{
  "intermediate_size": 256,
  "hidden_act": "swiglu",
  "norm": "rmsnorm",
  "bias": "none",
  "parallel_block": false,
  "init": "normal",
  "optimizer": "muon_variant",
  "beta1": 0.95,
  "lr_head": 0.00634,
  "warmup_steps": 200,
  "max_seq_len": 256,
  "doc_mask": true,
  "z_loss": 1e-05,
  "train_tokens": 246300000,
  "max_steps": 7517
}
Each number is 128 + 32 x the weight over its row's rms, rounded and kept within 0 to 255. Layers, rows and columns count from 0. Numbers have three digits each. The size before them is the row's rms in percent of the matrix's.

# q: layer 18 attention query, 64x96, rms 0.0818, rows 0-63, columns 0-47
# k: layer 18 attention key, 64x96, rms 0.0846, rows 0-63, columns 0-47
# v: layer 18 attention value, 64x96, rms 0.0989, rows 0-63, columns 0-47
# o: layer 18 attention output (transposed), 64x96, rms 0.0843, rows 0-63, columns 0-47
# gate: layer 18 MLP gate, 256x96, rms 0.0991, rows 0, columns 0-47
q0 066:146098139066161116082090135167121151160146149102088145136081103151151185148120131136114148179158047140129174157086079142159145188115101108064084
k0 056:107152202136130157131100091114137139146131117155053122153157163148076090117103139152169105132163160142196138193142184135123115106095082169144132
q1 076:108085097155113079117135100133115101135118129161151169074157153120126182114123112134107120058145122104118172134105141081200132120097135162137143
k1 064:132136081168115092136116123157126101170189140162191146162122140110153182158135160078114153138131078121143151096136122123189177118149103134136175
q2 064:092085135114122149149131128126127097157208185156141142161119185101166161154124102152128137151123133116141182152185132145120105131129053159093109
k2 068:099107088133096098090068162120073139152161138125149134188119163132151189183128159145133130172192107118119214191154127081092141137132130126142129
q3 073:088135063175179117113080127142139051122226109180075119185136102121099139105171084130132150101101105072083160119131103085141081169134062124113189
k3 072:124134098143081114134124153115119069121141200119141139115124151094128187142149187099110206154180124107155152107158126160178181096094089154137139
q4 084:140121173082124209108114104138120151168149156103134114114101102139164152138180127105148135168092103133160112084109161141169128076112077102143123
k4 089:157110121161118198129097171079092160107114158098105118106064160078119171120099135171172101168160118108155204232192120119131158130079145150110110
q5 075:121139141117154192133124125109175176167118176121116123098102112149160209115133129152131073115071129145135125120159168139123121068096186080142104
k5 091:211115181162105148101156099067154194106103127151090062086085041155087103091141143142152085147116173140135101159129080128123150140086147112124193
q6 094:087109081168092113071135137189151092125130138102100089106157100138137201093139096126091143123134094102157134115090148170198105096158114110158121
k6 105:150117127126128139141080227092095119134126151103159136142055165121075143159142137135142117149156167090137195185168193118139142138141111143163100
q7 099:166109102101143125127117149103098092128077122222125145147108160127124121143177108152128108158142183045131153149189092071156089175125091130130166
k7 078:081137106139091089143114138139135062128195085147132199168139131120114131089158144119153182151132124140087152102145114156123170137176073128109136
q8 092:143100153108120132199165099129115155123138181174145137109116150121119105169096149096147122085134149147138086070117103102168195161109155117122114
k8 089:106095085214051147147114157146142111136087166134134122194146153162163092103106134102084133126100131169131102110171153132199199137144131082120122
q9 099:171146119106139137191037149127103150141104148094113165211073158133124080130080162176163136170132108131140104077135131199087093104135163131107104
k9 110:134096136102077144137146099128162057110095150073102133129108121073157086121153115140102161197137125117103077120235133078142099136118110151175179
q10 110:078091112118082158128063126118087086158135111107097097169140175131147121097171138137142160128115097085167096081087151147123164099112120178140114
k10 094:152128167115153096154149131137125148122117082137125119137128118091088097059120171158117069082096064163103168101113096217081091089146200122094143
q11 114:100112154131127106103113107171135111102172115118101175211204078214115159105117098132163153146171142122094114155129130169176174081117191133166091
k11 100:173084116144081109129150118119117166111140078095113053114158120139142099093136089162163106130139190165125108156155152107143122157164132101165098
q12 124:044131108163137154154122123158152166100140158100103155146112163153134152140081170074139165134119105106135142091144167175056179096101122098158095
k12 121:138062122112142105131138112161102128153101151092115103080099135071104085093114099180115144131102141152189125116136133084090129101059119115171128
q13 093:140142102146153089165160108167144097112068071119107120085105115130189107090121146159095065156184108119092126101146087119208118084153131079106169
k13 090:110068136114105116099132178110203170150208142121094173117077151144096125151172116151128047140155123092143123126096169126213151075115127176136124
q14 102:136119111127117144119097130151135133208123152126089135236112076149178129144066111097150186123125139144211124136117181150120123109131106120133066
k14 091:113075128144119089107133103172126125133062145095122101137110148100136107079100120140156180132121150124164084136113168130115118133148136126151111
q15 103:121075108130127125124098147116170126226142154153102097124141099117078143117221122128191104111153176101165114141130133108165162138138110125069174
k15 098:150142109079189102117098136189178112120142177133164144141174107149158109136180179152114163135089147049163094142060139168100153188150114103097135
q16 054:077072106120079095093081113150150073128151113092145103185093080124134125104160106106125147144129091078103145112147117152134144165146145161112168
k16 055:124129165147108137123124126093113090146140118153067108172158206086066173119131153162160167147162120108112122137155128084102118075098132125085119
q17 059:115169130153080145135125167113184188129142098103123149144110157115132099107096193043119098158145214137137099170118131114086143153118133166174146
k17 060:171161172164126105118152133115155120183128110146142140133108044184111139189161104144116117118123118200160148081116112133143101115184138132095178
q18 066:100148130135136123119077164163130196183130163167123138133077146153203130167178200101088125160121081203152106092152121170098130087085138146120135
k18 063:135177127139090120157112159100110130106059124096079103101142139139138134103104082130086120100141187186126136130187178092108095097068113106138137
q19 071:052085113117117111148067157118090133142126182131104130159114111162217171093193116123121097121132152134189127109104179102158143144104106129116127
k19 074:167146087157127138140074183139114103120123119130127109086075182127122100137065150155121122169149108105116227146159151094143132122132129138148109
q20 090:143096126133161141147086159126070097190161183115154130156065184132143119116167132200175128167128125155132150145126143083138105172182076113157099
k20 080:056105088121137102119123100143147075133194137095150158151190129130207119164139110109121116154108108137145124137093144084163145199149109133139159
q21 082:177168197114127159185162129127106194145107139118147141084109123163115060193093159096115119086128147160102103102099122113082177092107151134094161
k21 078:130127137137100111091176076132163153114143122153119120179182130084098161127127164114129143109110087112082091121127114136157064151173159173146105
q22 091:129108096148126161074117137119098076141185185157133126148119131133186131117192117160148117172117140077182173192133164119117105169156068164147135
k22 083:129188112144156083141110164104119119092154132160146147139118101121117166128146142136134160123145201139165147166175114123111109110078140124111102
q23 084:130132111095183120154105163112135165141110119119092089100173093146083207110079123110136131128130157141094118128113101153154087060113158095105134
k23 101:137136181106158126152170051101163182118073126186079121132100097135125111109116140134118112127099162102136055132085118187139082144073194083101177
q24 089:113112055125151103103146178079138095105152159110143077090140111166156179156120055133072118126151127106188198090140104134156093139081111146112120
k24 102:143112089074094138109075173115108130093131125096131105144088152129129128157133085103139073149123129114134155167137172098129136157087122151138125
q25 107:087124132145093135110188138190183187087119147121080112057155128114158181152132117101084088122115137090117135084107133164137155131136135151195171
k25 103:151101150130139170142130190115121212096106165055107081119073132099168090130124152155138103153152179101145173142151112095121110106113133153162175
q26 098:166140141160079061098118126110142161089111066133140175115123077143089098159117121185121069116090148161174125115131112127096118114063136140060095
k26 113:158101104153145056147130168148118124141082067106151124093102129105113070064085134124109083129104178145089056135121072153118094142154144107103145
q27 090:156134067118096159098157189093106158150166157111155177074102092139140153108118099089142121151107108140149200196149185129135148117086137055133109
k27 096:131156161069152138140118060170128139136151070143129103109144114091197110084102186166150079162103138128147167136102129102135129080091151135071115
q28 099:153176124137136181124179154127152114050104137146101090119105119161124109117145086129103127127128167132127078164157058087191097112137131074148111
k28 102:148150130120119135131097126139185172010149169142134206072142105154087150138124173118170156116185168131074151124143120145135139120123155119087158
q29 104:080138122177103118121120103112110092125113127107110096134115091155112185088124059152122157095103131103102101121125184120153152102125152072114083
k29 096:128132123231171085095119156079114172111128097099130062093061096109154130150073114119173122136151170118105142084146078092148141108138172133105167
q30 092:141169138162101135131103079140108185152117154062150134152150085163076061119097128164097099135102189144166101139087117183121157132152148131132154
k30 083:104093122180126179185105102140120112144136139143144096119119088162113074108145196099045121103107157118096117113112169128164093209171115139114106
q31 110:077115104161127164175075115141129155164098117149110142122162127134105130120093139149110095155135092182113110103113155142173108093138152126118082
k31 101:167100130132130074129106152101055107116055076127133119119143117127094109122164160220153123154143178110100138103180134108114069112144135180189166
v0 105:135109156113133108086071158126101047168115126106191116108148111141149236135156092128096095136170095120173152127132075159145148154129150142161094
o0 110:165079143164105169097106213149100094106147098096133131131120141171149141074068113094088139139212100132102154137091108161116091145133073166130155
v1 093:163091112095132088148117108131087129114129142177138134146126117114147130167108084155048149115122179118107141104115074099114105125123168061178165
o1 096:161101092154134163107137124150083092102150086093128159108130073078174123114132109086159150141141141156132125071159101078185097215152172093133185
v2 095:133177123167077104155135160172132170123151101168168031169125135111077113153111129126170142160104075113121136147126123068161185156143156120128126
o2 096:097139096084145092147142162120111102114121113110132119138187145131083103107183108102110082154147181093077154120129098099168142147152102092138191
v3 107:151112153174167064061082157150149113177149092106126120132150126192129123135179103151121133110163125105134147085136175133153172132178169136188186
o3 109:114100127161166085106143177155095126154128043077111109088159132156158110168152148103135100158188119098116106157084084160077175138124072143170133
v4 123:117144063123128167142145145135172104051143192146110146111057115087147132181117136154102077119098130113111150110163087186140080090075109162153151
o4 124:138113116180162128125140083142121109160085138130149128085122130076117126113108129112170095094134151121188086101139150117161043128132180146167132
v5 103:165093097153129119145129054156183143113186116153074148063119163173140118139143137179134167137145143129145143109153038105130134132118123146189226
o5 098:109080135120156103135173100117121200145139111076121132129200107148146055191109131182062146110130100128111153117070163102109096147145090084137160
v6 093:108156068155110079119163169151083132120062117124080120148121125083138159175136122169109084159091130177183126123183156129159127099176159080067070
o6 095:123124083174122103106127100128138104123083197110111153168103134130127151115128130149153169128153167094126086196131092115181159112154162133203128
v7 101:141198156119145105131140201142160137077097121191093051078115133168113115105135160098135083153125108162107089173159161085195135170128132171161098
o7 104:167135164061133113105146101119121126127111142141096099136102077157115119173152136110139099146137158126102142128187095132111160109109181215136132
v8 097:119104140130190143140146091122073140165105087113197146101161147132113126085144138094157118141107121038180057127159135156154179080082203128104111
o8 095:078146127142142150097187086134137162060122146120132115150150109146101106139190133139115097147152143127152122135160131182094175149036173106123079
v9 113:134147168103125115141130185180145148138177084101125096174185146124166152121117129102119114116158112134143084148181164104119174180120174091089150
o9 114:075133115142126083144128143213130141116158175124134126153126093174167152139118096169106152188193149188095155156147085120117145126146115141135133
v10 100:100062143080133141089119151100126116173072062095095161121085188159123160098159100150132079157101172122113089112100093126138153045087084152114120
o10 101:067112174141114186125107158098189094152160098163150123146107084180116133115147143096162101123174129116174113101086162089162154093089079119055098
v11 099:146108140102137107098116132143102054178074132103141096116166129145110175143195161106154205095088040100128130186147134201137120156142179109063133
o11 109:103159084158111123093150226161122130079099138110090098118163138104118137109082116057021134108190097146155139149085110172126161123113153154155098
v12 097:166151123102150135093128116113111091150145109087119102117141055146088136143184132104162123160121156142154195233103171146108091136161139124157148
o12 098:131106147157154095052167148167131093157190128153114055172156137161120093085106104079134152120145042117152165137128124125125143130119200137182127
v13 130:125126134165209100105137123108177115147168110070121154161062110058120147130112165145138124129074090126176096122114158158109064162148118150087115
o13 131:087139108145162082055091107113141131142120173119090158120139101057107147158128092119071114033105127095174085147148120126097116084144089152138118
v14 109:149096101146143138161143136160126100121158163140136102068143129117094140143141147156089090109146121150110115137159102162144130077083157067130155
o14 113:148098070122172157138162187103106146128100081132090120069157142085101141134158181154161121137115100150159158158147093150158071157172154132188158
v15 108:159079063163113077127124105114113175137088125085113082154124087168111160188169138110131069094121137149114155127125127119123117115156116168058177
o15 110:093086091106147099110096170018149126163118123174102140146101129123123124141150142121174140151163104144115180144140117111157159131120130155097139
v16 112:082161138103160062118096121146124129168114097127132123138087162115121133080146143132140071094080146101180103092034135151113146125106163084090071
o16 115:147142130115117124125089122187169154111129128105111195165112140168047123151156137133143171099156074102158090144117158119194152055147082118088094
v17 103:070175165128135119162177119132097123113098082121153224123114119101149137076115133145195133123092136122112122121149114172146093133092132141099087
o17 109:133172161138134100098133079140174153124104129124157111111151134156117126096154141136140095148086149092210100146209160173117124074121187121093054
v18 100:098094112105161153157142093166117122137132154118142127146124065111086078146124117112099167105093173190114133103117169144128160104076120127158134
o18 099:119103108157144147082210114124115156078142119163121093035164101110149122086121161162172154099095105123170133226095182158107093183128143080151130
v19 108:089110169103153081131164120120147229087163114177182162205085161141109127122146100094163150134113138108130103131122151087139130131206138132113127
o19 108:094131161151059110136079117162136109102153150169109146148147090131152063109122091150122139124126146149127099129169203119123156144067174138071165
v20 119:094119140142114081100119130203163155162180102171098171169166137127120147157099085101152119104116080192116064153162166122122139138119163090108093
o20 115:110130149184159173073103112148077115084142184088102130132218160112106147089194119143125184187065081143164149152126107129117125128144104124119131
v21 095:116091131132111134131162057117129084121089117105111122188059151117149143155168141148082087156077112107184089102137144138082145139162074137179087
o21 092:122104121188120154130105050100163123093082075157106139141116112130084161156141108136122174001141146107109124145138148141160174089141096174097111
v22 095:103124065118193123103128095144094111149138103059167102109074112083169121117131132143111173110080141082231131124150130104150156200150062132120130
o22 096:075152174127135104126149114116128133099032129093185146170094135181134123163105112128122167144127133118130118157163134082159120070156137134167047
v23 098:132180170066114129182091170124112172087142104166153125143116132126112102156110156141132136135099118067114138112176139053176139128165171104170101
o23 100:102107119083048155134141140206155167156181099112121139146133114102080085087110079097140150188109173150079158147090099124127127146121181117163134
v24 127:118159128087142120091103122056128145109129144162150101101098154074144171158078104110123122102096144146132116150080148110106170167117112056160117
o24 126:141162132113132181131149074153144089122153143117116175119113142084113141180099152036101203117098115136101122105150101084094128133118153132154097
v25 103:137091077107148149150096134112150197102106140057141103157114117078105130150137157103128157076172128133159145136136204110125143179098120144158090
o25 095:111118111093167148133106192105099091136197083155170154123170129090188155121123103188130169144089094136103142199111152168093116075114179130170110
v26 129:099191155121145171130108116116118145104169119180149107115141185088143136141103071089159208127078170215146128078095103081164147132114118105122095
o26 127:190176112138116130126141105175119165062129171095098132135182124142126131164100105091121157129103126114124143086111128090148155065100154080174087
v27 103:147140084137101116036133141160108150164184236070096106142130158151132122136079134145160183183112071163162091142089083125138153168136120180133093
o27 097:153141175172105086108144188102107114157111167092121092182073081100129156163088092118078148103070122125137166179113144128099131131194064134119091
v28 117:114123115159118127115136075098145084139143197078164176133130165127156162081174122167100082117110081153123113083158083148123143120101100079093166
o28 117:136108099140089130111087077127098119125105094131117110082110171096147165112147124170126095095145110123124083099099116101155096149133155087061109
v29 096:133099120156135174140147196189198153137161087142102120109134186123134093107123152131127116121075106160157096137070154034105122106176132123091116
o29 100:052130135094159085072112086106090116092155153140112155178152148090106095138145101164142127163107155118153119106115118139081148138155104092087083
v30 094:118146153146121079135154131154147165167100106128128157134141166143165115125123139141173184114150121167132068144137199120115135123180100078085104
o30 092:068138131127085023125127177154118152135148158108090120136109103145139168130115095144153143130198152132127115112123146157127134082127089094087157
v31 086:152113160093113120131124070171159109081122137089150131161135035199086109111157136095123146093151132184135105108168121098170175108129123067137116
o31 079:118123151060079139136134137088048087075070124130129120069119101182172180147172177174159107113129081155119134169133124110167119097114140083108132
q32 049:156202100094102148156114124096167099063189135093127120135158030140156229108149122161129126135141171157139109155121096165089153148059102136150147
k32 054:127126161124113104088144116136088158134126144161187078130170120166092104124136124136144120097150081119166139103061250099124132114097182090140132
q33 058:137167115100129094172170140085102127172071074119086149136126154123204109129144148101148144131112154135178092142124086140135107083121107144127136
k33 049:131117135158144062077108105181128060108146159129162130205058103114068103104098115111168146106120129104171130129064024153133138132138101162123125
q34 065:104136101142091140116119133168119146125137173126122114154127095105091159085076124118060171158154112107078166135123127137152119138147109146165130
k34 068:113170138120157115195145093111122113114106107094092118150128153187166126124153123121178141114152120102169149117099174113127073114219159083074169
q35 068:136063147136144182138137147130188078195151142132085125175116141110132085110143131080146159110177107123110118125118070155119164176080183137086098
k35 063:148140106074130107134097096059152095160147160107063119218124089124147173164119138123116213128126207064159105160111162092146150132138090134155158
q36 079:146169130131062103080110115159143162103174091132186147077132095165149126141090116177154126117075146113100148097096181114126093119136072124150149
k36 064:145136134173189091106101133166127144087122148129088125120137095104075090150093144123080101150177126196116107120085118125100156087154111074151097
q37 069:154136111133087094112108153146102175160186163089164088119079069089113112146107128165107178157116125141130162097108104141177134132116128144151118
k37 075:150127224167135119124098140163195173098150136161120134149157119127114070114135126152129086144097073161141102100133141162105129124112139112150121
q38 085:179127155125129096153084113141113173152190134124129139193117158121089100104098144196153146129115068108103155065078143162133170157111100158151154
k38 091:124127123137069135176156104105125087122165078123140126171152123148083093140103136123095158108173208117136130084064180139141119132174147120144125
q39 121:159119132133174151181120121104068139164129069135100121175098154110115095070152160175136148153148060111079146119096120150143156174079123147122132
k39 093:115160129127151130145165139130150124141098140080172197184157104127203136132172149086101186059147096109160100102110141114155114208111106149138115
q40 120:111098150100125144129149224115171107168105093159141074099108168133167112133160131131102134162171113135143180159158116132063136145076084140123144
k40 126:155178196086163130105084179113127155131088117174140173179123088131151172159190146163142160186126103118131166139122141115107134098077099137151144
q41 115:131123122163091182108061154103137146100088091171169123123191144134104158093116118135077087201104162080129110125122145161102141130157164082135115
k41 127:133071113132183085106041096144173142092118105183160106132145077157082161152143095143103134125112151098142145161145106147141131129109097101092140
q42 139:114122170168090143179108188151076160143115163157040092136138213123136137104079145107149112098162108130174167142117119162113083147105144139106103
k42 146:089112096176088112163109186119087143129142150151079124149146102166150150077102100074100110142125093133166119125127155167125142147190058156113105
q43 148:159075184126138166140111105105088115104123175154186132124132141164118122190184170167175127194151195132121088132132128102133086180157104150108139
k43 141:142089155150141186124145106160111143102170151106162122086082075156150114160184157145151129208143112087131101125094148170178091165131101132103142
q44 142:144110101159145127186139115177150189155137175132086171211097136143093167111124085146110121101083144130116175152168142140181158118151126159085161
k44 137:172121110126093157169112100192176173136091155160140170169145128103127176074129071132114122148061167155110172107178171161156123110109138158094130
q45 127:143147187113168119126104098153130188147125180078155163104148144144160122135115143151129134151091142193139137204158136166095114077150132123122173
k45 138:096143186078117143135111148113166150181133181136189130153203136158176077161095105166083143115106133147152131158133136132107137133124069086135085
q46 127:180156091115163110116124109154159096143120158121173117136120110119065074154123132123129117164097113118098099148128155169160066123112146140106132
k46 125:170183126109121114119146146181183144105097155108104143147095172079109091175110193125101164222094163095195090145140121139086108132089149159167151
q47 142:091194172070175179169128151100082108129134163186161153134135180142141134151135083100144108138118116059150127154107139164092108142156081174132096
k47 145:109124167157119160146112133070116101157147132151180092196137168135070121106158116123154079170134135101139179138122149127055106130178088190118164
q48 062:202137180082157125139140128127126098133126080127125172146139186154176066181160125080155171101081125088127123119131089135072184094081134118111160
k48 056:109107139036086096140153108211121085211094176107168123176124077108113148146128158122131143149100107042144124085122048115134152105164173130141161
q49 058:139092149111138138137130174119174071179065139145068142169073209141163055126174167102145135138156108139120069160127096131122177130119209100102133
k49 072:170127092109097165074111113171060165121143093130114138175145084061144159159101109159142083144143105131081101111133088138126160150074071144135143
q50 077:158103121126122146100133154121205097138164150105106139144160139080138078121112098123124099151139124060171128170148075156085174170097141153110128
k50 073:140100174101187129158112119092176085113093153070120103145166110166068158103095127095105150116156150150167099064080207094121106182149111100125109
q51 067:145078105131122079097119103154167147166211116126166140135159112095053133128093102117109134098139084141070147108144128183144170150137109169150172
k51 074:107141132070152102145126137129171123129161183104128144053158080170086096124143162114143144118184110162167112104075141106140074172142139113148061
q52 090:086160094128127142124143108100057161111057158135112113080099063137125162144158168102121124133100154119145123158123133067162079069163118094118095
k52 076:142116111161120115066116121161081164158094118161106146141111161120173172137083112102157099153099105116063123117147086116126113067121174091080143
q53 093:064115095160166174127157106099120095100078125114085151136133131116157124125198120093108162150157141107132141176165092119141109173148190107098102
k53 086:148098106079126192059151176097091185186099137143112119112093124143187103152142115128194116129098078124072089124189100079154150099077112164131113
q54 072:115164056177119056116157102135080165092149073132149110187138129074146101131121094153117125128101114110120149062113147090188098072137092127152122
k54 087:150121187152111078104061109113152143051130149166051131152162131100066120119115144210146073174117119149095143150155126149070163106123109068131146
q55 077:068097139171099098110125119135158171087089106205144125113180109057111120125120083123091113089103153100077102079083151231122124124128116069161117
k55 121:147129145193108169130165173137061110146081094150114108160133064137104111140146177163081125110156142133109155075098162077128103080089164169166106
q56 113:106100105186108176156166143125075136104104205118071195059139132124123141160132123064147170073144171123098094133129188180131153132149172169151094
k56 114:086142167116205100106083174187189154157098135157147140102130098198153087129101160095104116124090081126148171135055156168126137116128102135122138
q57 125:100100117104147137196146108082090107155066155163087132162083160136123174115123160149135100196174147136165088108119110109125103178134167105140119
k57 119:104091132108134147168126136117130131196094127118170175157110164143128104165096117140075158191158083120101122073116129119130100094131122156141123
q58 131:071119133081164170108153135106106157066142115039126137113136142122127168181136104141111105134166078093123090099119052088172085072179128187131127
k58 136:169115158110177152157118125125101142097140160106113125161103127165131142168166140138138091056164112138096140120064047105141037105127164155136105
q59 134:129069145144138123149116115084147093121096171143160143129150165117110115152164124077124103043182112124112106219130087113189134164151138183105144
k59 141:083131186189155130161101127140096082111182197148157176127102180178133134121145113082096099066128108099091076169157119096166109107092151179174169
q60 142:142113110092125115131087168104076075175205132116083156145113141138105081104119118139156129094083169146091091141141115123088169127156096092112140
k60 141:113126140058164152099115121149166100142198131146082153126153116113097075090123093174155104113076164116123102118156158085129134158160110119117172
q61 125:094140102149081168123155054101149083146111143130140115151120191149125157123146145056094163140110120173149104178121132154154105168108141114162115
k61 136:072164118183129157115144143128132139107131108143129125138142160112114142055127189118143079171095119166147081131117078088094101193109180092130194
q62 143:096131152128120164097149093187131101143140098149092108148090129138140130073174154117112173118131067105116104166103130165196078156160101132145200
k62 139:126131132146113109077165124209150151129072142147142128123151124112108105130117086094092155085098097111148150134099132071190104119131123177163151
q63 147:159105149147124106153140159118057107124131127117121147119087126151199094155121133088128159099148111133142115123137093158087154148144173084059165
k63 137:116097149132084164121151145136148111126168111128099091128115153130198069113083082095086146092137124131153163065146156152093168127099144138071159
v32 089:098139152172155170110061106110119103124142116107124091164155130118098097177146195088174121138173106148164155148177177101090107166145142129133126
o32 090:165151135077092146102148106189176165098121049095169087098150063160118157103122064152165128171057142129127122164054113109116103145107141141154101
v33 096:110109173107151099157135129101105136154139145067158171127095105138162160104147102136118067116162123111100095133132124085106067114132136145136120
o33 097:167135067143092166086092098170129163121169116119130114181082119123113094165080136125135178142062096142147198088164144142120170118107094142130156
v34 096:172091069129121095090141112166148113185133134064161092098122057163099082149150173093056104165130116171054104158060120139149134103142111125149120
o34 088:155142159138120139144058121111120115121186098140153136174152095127108087105131115138137138121072191126136117106152125112118168173113112136114122
v35 092:129166091162135161104092063073168153085117141114157127117069149177110126070153159171058149170130105090100154142151090152181117131139092134172172
o35 095:120126107101086073141120209136085192134190116116101079087141055110148127173122116150157140076148137128108126146137137143099173072096167116072110
v36 093:162169115145146159130131088166151132082108104099148155113128095132137162129067132067106170117136133120130165196134150183114086157130104128092096
o36 090:113066144194140082141128153151142109147149137135117092139162176132087117051158091168179090199114157082163110111098109103115137164134122109118173
v37 089:127157161098100137167136182227121123101135156145198093108170034139117129096128141143097109093108194138120101103148181106148160082056153085130091
o37 086:088081169159150146110131077061086165142091153131127130132055201103117127100131088085108161096134146106146134157153111137102125130180105163119169
v38 089:111068161144142122165169088152090104148103139099116113163114082115119130164123126113129101155133129149126092141149120147120148068154189151160126
o38 089:117176144083128156112101170153127143074156168140150170153106177087149130076136157191127151159095137104149128161062137129091067139156075108101164
v39 099:143110106144121126121125142058131183076188167100159118131106146125155127176119107112133155116113136152122093118103179097093191172130094089171143
o39 102:130111165147132115145154156113092102134050109153079142202138142130123178111131146194112126093112160052114153118177090134148130092117128141100104
v40 098:125060124131093086133125092128098176154114140201176115143135189147053099148159089116104083101132107125092147139111165205097126149137154131088057
o40 099:171139103081138170109126167123105110173110097120078104106177077111115125124155178137081123041150135095108085123140102040103125116154130098128166
v41 093:037135125105169133131133109075106170133178108182148133101110179149122122147108090121145092149085142103118150047127102146117114159141131143148122
o41 090:169135084165143095117103141162117097163107112125104088108130109128111197078139123140156173094138133112137167150077168117167110144152123098149075
v42 093:072114154172160116120145179081112137183104164116154092139136128111183085148118144119124112091149165135097175190110120138139146181124070161094169
o42 092:163101114103096152166142096140164161083085097130117141135190125110108161121139122157081146168068151121122119127134156168159108046181102099127122
v43 092:072122102156129110087135105110128140151135107134105110129209154142134131129158108109060132157116127111162097113089115103117152134149152143130137
o43 100:180140096110084130178133130153137122118124155112156167162097098132114190097145101101150133057160184142084142177193125126160131121120093118134128
v44 092:109166142173130173094148047183115142156129135096183129158168135092128170121122092253069088118082098164130154141141142146135172141106131132147127
o44 092:092125110086080083152109235137147137082146093168108120100076111147159118079085134054160148148163158139155118135166135135079078114141149125090133
v45 089:101151153113125137146078102098100123169143167084095172073143199129129126061083109156100099108182143080079117127085099128178107135089115048092099
o45 091:159164103110177118103214087172163172125106108168143106155150123119121147134158107112145111174123152119118173130139123148148103081106153148130178
v46 102:118067142140109143118053122133145163111159155140141134116137117048159156134152236098129094159130130172157215142170144141090152107120077107134118
o46 094:107116116098137128136133091120111125101159083108111123107154094183122113102120079152112101017132140170113065117123152130105120096201150138133122
v47 097:158129108139108067153135133096153159117136215102103159074133092139160169083112138146110049115169140170163120109141168137082134127142138055093123
o47 100:095119158082150168117133093170144122060145161158144106132083105167126135161208128147169148149160091048114152153121142127207129177110131196125173
v48 086:123140189106097087110168120096153159086133043138162145107131158095181146092210143093099141223174148092146194134110120144116124084139100174153134
o48 084:080156117162124136106096107131081124153174199132071101071109167113134150107053080110117078063087121147147106161102121110154107106128152106144143
v49 103:143081141125150113101159052146070113182106139129133159144127142166136151121134132150131151144132106127200134144202096155087159155158175087136172
o49 097:133125098085159159156068162121179145178179174113117212106140107095068132166139120111132123129069133120133139097116173082151109157175111182135114
v50 086:166132148144084115071159120107140123133117111147091075135108122085107098150111007118156148116157141114081107122081191142147134098115093095192082
o50 083:105158119124124159175134109075082139159094099115140125165127193178179143167142176068118110163173119133191099179201089102136077147137163164115138
v51 103:153128123175084124089176134138096122105077157159142142098100166142148174159166110099129171124079121146092191111129176148146088171110113149079120
o51 103:125169138065148110164097124128167133170151138117105123133152193148118109072098154149135146207150146146141116179136098115128095115135124131181116
v52 102:141126094124098130087136070158144145114129112158171115128131101136142155191097127134135124132113140091176131068128117156124141136120160174146174
o52 103:085130095165085137141102162152115131159138165126087100145108150134140112026135182115102184092152075190122141096135133098101127104179129117176108
v53 100:138049139104118121125111097134117123118088134141161059134182106117104207149126187107115126129179118116119098150119144148148082131167123080123121
o53 103:175107128182105114105149167156167150183137170131076148151145100132110075111147067121164085089087153127120163152175146162111177116184137148075116
v54 090:200100155166077099126161145124153081158133130119091132138107140170157148128145116102140181141099097207086119143141140068110090131107128102143075
o54 087:112139086044125131130086132106133111088147169143097138143147135128098130149135170136172070108164114135191129122124123147170116133102115145106063
v55 086:106167108139113112151075082113170132112125133090167119090144166110111090114077093092108139111112139161136110150148153097170179095137155098144164
o55 087:184101067186138173133102162106118141186125111134093131157130039142168164104103126162113148167157162129144114140123110172107121177081160138149093
v56 090:174135091075159129102162148093116119119142091090176102096102143090152122211130172143107171153113209046191157120116151103128156105177140154155140
o56 087:101137128210124095144130087181159167130140204170113175138148125123119187078094130126104139114111118146148130154130127115178176127148084157133132
v57 090:191152133074064133167107167098091132164103103191133111141142186124188144101150168067109130108098154092099109111136116125168116094105180087077056
o57 086:141108153154191188149135051099126108145177127142139162095133122091158090170179099162185136115133093164059086142134112049142135108118105202083150
v58 103:143128146122123113133140104092117107108162103130142134179174111093182132045138160138103151085117117103116114147126135118124071153140070164192147
o58 105:174131098146149108134082157125154176161138119131166124116103116135096115215141137115166141140114142159111153120187091150156097037118118097143083
v59 088:113105166087097177144087188073115123075082146131148129092105136132083125111128090185097146177147134127089123124157133114159071175096130156138104
o59 090:131116079168108138117155097141128113173142128137044103152178128110110089137121087077146154121177086140124125129152108170082084132092144153141142
v60 108:127161129137110162157114135110141154125095121107172162106159074196150100129117143106099119136144201069171123164112102072097127155123135140153136
o60 110:159097115188117103134145090127150103112081124132127151101090103136172149163139139126116209103131105134110095111174107135164130149099175112109145
v61 094:066141129089131137079183163162160172137144140088116112139158123075094121163075176148143133139073083089059124084097134136130060151203118148122147
o61 094:175145102092131113159093159128093173106104062166059149117108142148160126140143127092121144100170157138162085112109135099132154067108132131150134
v62 095:098143083177122097156075156092126093114157155114117131177095111090119182123137125143153158082080128093089110135059107134083148144092107071152092
o62 092:131109157120158114083184176115092150139119055126147152079078128190106157101152183121098100192108134164140160088189136151107162145116132081109109
v63 083:145177126148153184119165085090107168085172107113131128064183140116129118138147123109135158124150135125117137119120088184078188071141119127063117
o63 081:141128117202141156143147126188150132110059104085126104140109124139114157110159102120070097081160146065124141154127137076221091095123113142094160
gate0 102:124165176094088082110149112133116151084155075145148140048148088157118099127136124141082073176103182148139086090129119116090115159100168146197140